From a checkpoint of a small transformer trained on Wikipedia.
Size: 16 layers, width 64, 2 heads of 32 (1 for keys and values), MLP 256 GELU, vocabulary 25628, 4.02M parameters.
Training: a variant of SOAP for these matrices, 155M tokens.
Each number is 500 + 25 x the weight over its row's rms, rounded and kept within 0 to 999. Layers, rows and columns count from 0. Numbers have three digits each. The size before them is the row's rms in percent of the matrix's.

# layer 12 attention query, 64x64, rms 0.0721, rows 0-63, columns 0-63
060:449476479487444479446498499531461538495533489486483511503550480505489520502458484529536513485504533517463492485499510490496474531467479522487490524533508480475537478509517485536519532503471495
071:503444497470466495439487460510460514502466488496474525438517509505483491496503461497482515486507486494475491504482528494474454499502485479481495530503441490449535522495505492462505492529483484
078:517542475481517520516527537500458472494499492519521498482456505525494457528511505550489479466507479514485497507542483426550493475466487516502482500505512489508484458478481530486471462510489483
097:521438512485470495469476432493507519503493520485486501468516517515472489478493484493523515494516540506490511490469542539482466528528513493467518505520465471440533510464528484487498482505501537
080:508494518494478513518497468522450542550441474517497498515464509484453466525505510546490492479504519526472544487479495498480462521537495504473492530514514457512491523453510511505529484493479485
095:520509490494516496524511519481492540540433549543516514522460511459464447509510516524485507502482516483524519515509487528503527510510496551498480482488513458519466476459465491517525502496484514
127:500488478514522466499514506489503445502488502510520511521500482476513497510470510522503484504499486486505484492469467550513553527473455486501476472470495553514483440463513506484469431508537492
126:502522503511492519497522478502482521514447534491495513531500518472530477531501522506512516478502499516500533521504511480507491533526485483435432538539501483513541510467536525513473491506436510
113:511465528498484468460492536518463477472556523525507500521520533524495515509463520496525501534519504477496493476476491525498497466506503515530539481462476502467500458520445471505520524547488479
093:469513486500473460521540556506542486529493494505521501497494528481501503515495503480482527485461457453515482538477504518474539485459516490552523508470512499526523515493489472501516493483563521
104:510459467500505552512532485534523486475519511470508466507476486480506523518505497457497470491507499477494559546505532515516513555485492465510517474471547507476463514506512457484525518506470495
077:549501552517517493521490525491495552483504526487497498497519529545470514498514551509544489546498533501491504493474491457488483499501495512493497495510504475543531518554481514535550471503463509
108:504537508484508485504496467484502518525528482475470449513504496498484487481503468470483481531473496454504455493510482478513498479452473489423518502451497490503455503519483499535458464480491489
096:457524510541533522536491511505469488485483494515526507564468507514526483503519459544537494533490502522498556526518489503520471532503470504466494496526497481554476488502520526480497474518490527
098:522560510444505492503496512491505523501491528537489488509518487500515503515511500551486443520499488518496502543494501526543536500461531501516460468486543466464515508517487533534490502474458504
102:452468517513502537482511490540484500462504498476527460517481474501502538530538501503490471540529498502523536497480497500482463474502536523544543504498501506474507536525513488536542465495479536
057:536516476489532551486490486508527539500517479528476488440518497500481510456539483529513516481513546485544498531464490475487517508524501471487485527531475519493472499460510528482502519523504548
077:480470490507471521465461483492505474511461488494503516530473481460494508511447486484472495459511484527483526455424519539451496522511501494508524499495457508498523521478517461495512488491518484
105:524446502499441490456463477521473526521465510482486536468502508470465481507468492507510532458505503524454526476449524510461471522520483500480484510515484494463521477470511490500507478500505494
090:480507482519515531495536520472492417494484495486506491539497448501547516496475491463473494520492484489529498508495492544482529510483493490535516502447495537523489514536550485465496517493505477
099:513491541471476502460467466526490512485483545454478526489523516478456487518501477493512494486491516533508517485479502555499460504558502502486489522477470482468535528493522448472518478503477499
111:535479522482526533415504489502494527483502494468471530472508498541481476483488471528540539487504498526480517485494488464484467481496494502491508493528460503454499485510527505471457467492522472
091:468479462518543538480531476524521475469511460488546507485510500525502516494530493532554489473512494496490500512479492462476492438503488508502558486530517505496469492547506517505499504487529462
126:501473491528503484518533492524540476514546490537534489515499486478510554499516524480512492497488502466488528509473481546474530535472528490563532495492511536507509530487483492463535478511546510
112:476531509496536515491526509515485454459496494477511461530531478515573517553493504480523507531510517528514516539492512502529491509525495488498531493464526503483523523524509487465456547528491502
106:496501482502509482501512491480513463502481497511506511480460502477467483530485522546509524491468504492468526448439484533436485512488525508491471486494495530463473465501489526445479482494493546
090:514523502444455513534511485511457520468511498493524455510523478484513445530517536525489528523505528524461524495535525525544492487534456514518491488494504498489529491526518501504505547479506484
112:498545500455505519522481509493484505505510518518457538530501487480438486519512521502503488491456514460505508482533531477533510490492516514456499500493535465514502469443489472526518526490442508
122:483466491524496530509548499525504470468508525505499493541486479503555529501474517433503487490544475525530511507529524542502529523459526455521490472501518482522527531493515515480494489512474506
114:469461514500492487472499475470523490497522510533526516507461499522462490484509469509521535476538471546521521474502471517420494504517483483549517513501464517526502500500480514472525504522539527
127:484493486520533485499567435500475472507464493531508513484481492493460450474458515512508487461501511486509483464467479520448486489492485531512501518476509497473503475465510477466500468476494515
093:509509538514467506532502532510498488521455527501497528543525478459503484489518544545497493507523482538543485562523478515480499541517530485525507524494525485521493482483471471480548486507519490
068:511500499503523465519487509524535521485514494519502521481565493533556552506513503513515562498509488495516499496559456501495523506519510503460523507522511467490469485561480479492501487475482514
067:470467492532480550451467467488478534544479526482490511530477514479472464497492515515490459483494503523511526521489554491504480512516497488510442495499497489504548518449542506516498498512478494
073:484534491515481507494505492516472501544492515503496499514491489490469454495499531543504497478443488481447509507561545474504500504554511507494451535470474473496509511462479534504490531499474486
074:491504497489476523510478484466501512527476527507455504476466544448475452547508482490478479469519525478512530543544533470505477482519521520495437501527520486485512491471508508503495500501464508
089:491549509484504519498473486440484507520494501472467507520453547474482476530507515479504455493487489474464510495521529488535466493518498508492445504532524536488516506465473504535462538490502487
084:506517473527473495499501473512515519512500507492476431502489467492507470489508510492474490490497515493511456526440505465506494492456458513487492467545514497520522517511516507552439459472518529
089:515514540528528513492495510453528456501514479503558519477497492477503503452473509501447496530460482465523482512518525477508480510468490529543461494475510518512502461520508506520473513528496456
104:492499518493528509496483492453522467528454518444507507521443529443486485464496497474499503507474503449500477492529518486461476501505485513507473477488492538510492522536516478497458508494505447
117:528503509513518508502537484564552502487565490520561517510526492562518500492509526530537521516515536500504486496504497513499531514503526521525539497484491475514487503513535488528524486493509540
110:471508469509486534529530513497535511486478480502555527465538481485494518515485504530528539532494518470504527512490487501507525534550496506512455520502491485468494521524469538499500513564459489
114:499486509497518493444510515500494529512472523479501521532508507512542508483513486520494488465522495524506503493463461536459536488545511528455513476519512541487507560486514498538479485512456547
125:505464433507519550492501500471559514513543550504511496498521502535469496481508495518507508500492497499535511492500535504498500483497441505544472486460533507496499496510488512493500497526541558
102:533466524482509471477524460534481485468488475536530507541513468455495491507481528513471527525490507539564479470484482521510523481484522517501527496511474468468515514528500525484472477532524512
114:488469489492479460500480546477509515531490471549529517501512528524498521494480483457454516526494501473476508530513521526459494507503506486526461504518507542523457498505445537483504507497534455
111:491489515484555536489462517523483542484547497530483525475544518495543517499498504480506488472457485548459443505492490491529516498481483520468486499472482462484497517492511477501500551505482505
108:543509528537496488518542516497463532521515525476498475505490528469521537467520505538495469524514478470493494492483497473506491501507512514446526546495513464543522501489478518456491461478495551
083:466508531477514450497533536521464528490521487567458546478530512528513486497533495516487542497497495491478518506539508497521511504509496513438505516493503459514492460503482517482537488475495517
074:504490447479492545476465486524538495493477485431540448492487514508508520486506500479509506514516483486496533518437541518483503514534480460534509479520481512475499521529493498488490467520475491
083:514455493512537513439471479489443492533490500463489506481440532475509490500499495481527518496537466519470503498485510460497513520502515464485511493516467533502547527484540486479492507512523473
080:513503459534512524531457488537558517514496538496501460526502515512478487469526503495467468488484530464545474498471520484492497535493494508544481495511498499473526534443506483488533473504473500
072:514449510512534515461481438478514505527478506451510475527458500458494512478518509468514501479547503498502493529477491474475534508489505476527515501528485545496533512502510513542464487527519532
086:472504470508479499492505486466492522490452480457524506525432491466493432522519510520525493480537505507478571487499497483508472535521530498512488494486508510453525481473509489490496491502472512
087:508483549504489518458506529505477498458531489479513538479506496529552528521512477467440530473521446518480505473472498493519513537486476502517511535506466517511504528514533490501490494511529460
106:506509525526531482481464530523493523476514542544442549515505526515505525489493512523539494491513482532530524492483482535474507488504528493501545493522504541534552539499536505494510489516532493
097:473492445463495510456457497472511485472489529469465427478499526528497482482505465485504467451520497494515457499477522490516515466486515476517486480497476484503512478541494488483523503462493516
127:487488464498501504517537491484473462480492477490482543519475520469516466488505498502449515487436470547529501487503460507462521493499525486471491490464508467497504506426537512488483497504483490
106:510521518492522539475514490458518501514516529472507539476507499530484507483483528484485481533482457466559454484447497491509503513485494541541492464539523529501502474534518511475504472526474491
094:541505529527501502507508490564518509507452483487537521463523473493552504480544490511466514535515497507508504491475450506517511489477547519550519520519493525534489474511470508507512525485526475
127:512523513532513532488496449536517541460504474483449464505544490528491489550482494450514472521509508528512528536452503476549487496497510506494473494483512510508478518533499532508485484485524515
128:504516550504477461518478492458509501487456518499532515574493478463529535508484505497473502481485478520481498490502471534479530471480493512537553485497529463496477481484494479480450490498497510
115:477493438495520530486465475484505505488493542477475505470480554493470515546545484478503480498546478513512478500519498519508515515472506481515485492531449550515511509545485514522502465505528520
115:473481480485505517521447458479504524522511523501504521503512471480487515500492510494483491475471509479544545463492493510503498518550513510477533433549517432517512505485489496519491491472463518
# layer 12 attention key, 32x64, rms 0.0714, rows 0-31, columns 0-63
056:494509470490461470476480495506452504501498472480493453473499515481533494479475508513540468533482505466485530505523492554478507517491509535541437522484459470525504503512495515525467523498508538
072:510471536509499532505556513450506495511445528514532478536479500466470508502485542495511489514507502501529518498478480487485483501496507483491568505451528516506519519481516491482497469474550460
067:527505476583458522527506488510492520509512467494537425543481453542485502499488509515516495502515505464504519477485524511483500452475492502510491482522519470503522493496489525508529507477482525
083:498467506502482540446511500472493469508467500464537502514479513486513486491485495482471476477525505548485492504439525486510455524480479484518507483471499527520532521441520484459462475481516484
099:507462522487466528467493480456464525478493493498512453532522499508503474491514515507449475481503510542513497496439491496513454495523493482479509464469527487497560501489516505446478513492492527
099:477502521485449472528487472433519486525516497449549490494476535504498511514502483484475467517499467543499497492523512482496487515534495491477518470480524522527515511490507534480450475497541461
101:475520507511510495524509531534483512529522503531452483554526493536504507527525517498575484522531509448464532507512505512522513489489521510479509512515524488509498546519501519481565505504475501
088:479525499450508543526502486462517501517473508494531432497510451460498510498516478476460507535487528536496508485465534485546500496528491517510525501501477480505501509469461469491490539527525509
105:505526475491516493518499501522547480439535538520528488498528501495465519525484547484502503541538471503514516459491481494511493523489552481521474448525475495500512476540484503493502543533493508
115:496529510461495510487501511444513498542495513454522507513475514474532462518499488455514447487498484520526490502465497495478470483503447502499469471521535528506507485500536536476456505506455520
113:483520501512529517529469475531503539492504501544461427479523478505528497512509458499502540494479508507475539515518540525503483458474514493498512538481461474528521488526465494488523469501501528
116:505462479490493496456535509515526461517490489483469524532437494546517491521506467512523514482468460530532501482479510496473501490505466517538519509476559489492504529509529492498520468450498500
085:490481487479481481504497499502484511516484477513488515474492472469514503534545521473467479485476514537447509522533451483534525530473495488471537512496491454549506475480483506508514538478563496
119:509513476492472505488488514483528476489469489531570547502486496486491528532491503531498486498479493454529491526537508531431478488481488525537483496531523518489448521525500481520477503539513502
110:523529524491479545526457488493460556490543497507495523492504482526548519505520470495482494508483473536486504502466514508545487501543528504535471500461516461504506511484474487478450486531488512
098:503528490479541512528515509492515500539487500535475490448519505497476509479495566447504493502468533519464455443504493467486528503482528522489474521468512476448509512479495497490528503519496501
080:488489493503525490510500535483532522420514476540495520461538502521506538488520453532507528529522505485491476536518497475499483495529491454541515537506488505504496468521510458519516538518510507
066:536481500491476473478514483490468543514496511473491494502476503492516451487451510495452500477527516498505456481457525547497467492517489548485490491472501519518512473475558472492453517503469491
082:532465531494486543453539526481477520494475505488518499546503506485487452491479494472467491508510535522515479505438528512490464469508467483488496494509535543493544524489527486461481489482496489
089:504485489530488486500480499492514514512492478458507503507495530511502451522464521508519480502490523459501503461473522541469525453447506509457449490507541466472492496534501544509500476525484546
078:444486509432504511492475513436502493487506520481484521482492555475521502500487495494486496495505512542500527515507498516527432523523492516505489447517524520490509500492503442476460506497517500
093:507479558514464524485501497478496482537496502483488497498475460526471491513492508463455478503500495483523463470467518510515456491510482493469470549542533496455533517470515467454485494480500486
094:510510549474491514521462484535502479559530493474492539470498512493492524474484498439452479504524504480461475522523515490504523504497457485540502502540517473519514471502505454531499476492515502
122:473512505493537505530507526498530476533465544506508524523491504459472534499461498483505473533506451477502491504498464502510549489460506473529465503495463502504440494495449501505491512524508458
140:508505515473484542467479477475462513540489479449531466503484527444474447506509499486463521463527503538467511485460525517496498506499466516468498481475505498475533502491514481478471472487484483
131:474519479496469511496507458476482494488470532501513540547510533416484494495480458529459508510490485517501488513517488495505492522476518451494502482500532463532549524474523528510513499531499499
098:499454475533520535503518451513548535529492504510513509530497480513509512495514450493486499493455526510536529473473472478529534506484476493541523511473482501496507473538510496547509452504469496
093:513530507520512480459501501463510477511505487533540501503471470500494521458543498489472474484540503502526520505562475478525502513540458435515528502474472480479511522505521474477499532478502482
116:508484531488549485476479462538480520512497476471450460526515505511524497525505502479498499520418513511542515549517516466518509503500481506477521471538495487467477508493536485496470506520474493
121:503510572506503489504504506488461499514445547502512540502484501435483494500463510483481498467527469536474526501480491504515543525484478468468513511474456509508509477479475474477508524490516486
109:496484480499466492489470522522478482509493514505499499539431512540473437541538444492532478480502464461514501493536506496508518517515504503485515495514532552468508480518517522508529484494481512
100:487503505543514516481521469497480524454478493494488514501518439500478482509488500546503488502469514502467514458465488511506474455516491481518540521503431480520500503504447532509514529495493453
# layer 12 attention value, 32x64, rms 0.0714, rows 0-1, columns 0-63
092:525494523517478492489530516481486529463517416510473506476479500502522477486478500497520504483521549523555535519501534471468491491485496499497474495483486513542449462515493475468488496508534479
101:496495472545486504501494452488452508488461512553482492519512491491502543514494527429498517459485505456495502535483482490538494541529517507493507509501532540493515480479502495507492475553477496
# layer 12 attention output (transposed), 64x64, rms 0.0889, rows 0,32, columns 0-63
096:491524499469509502531464504471534473528517523517496502457480547465499525490490498470512502507493483458507444503495495512547518490549495534448518520491472519520502525523492486505453518488553516
103:517472509506454510485541487507506510455465442484513491495481510521500499500522496468536477514513556498523561476499535492464515499486515492559510481520519488481470495488528487452504507538483496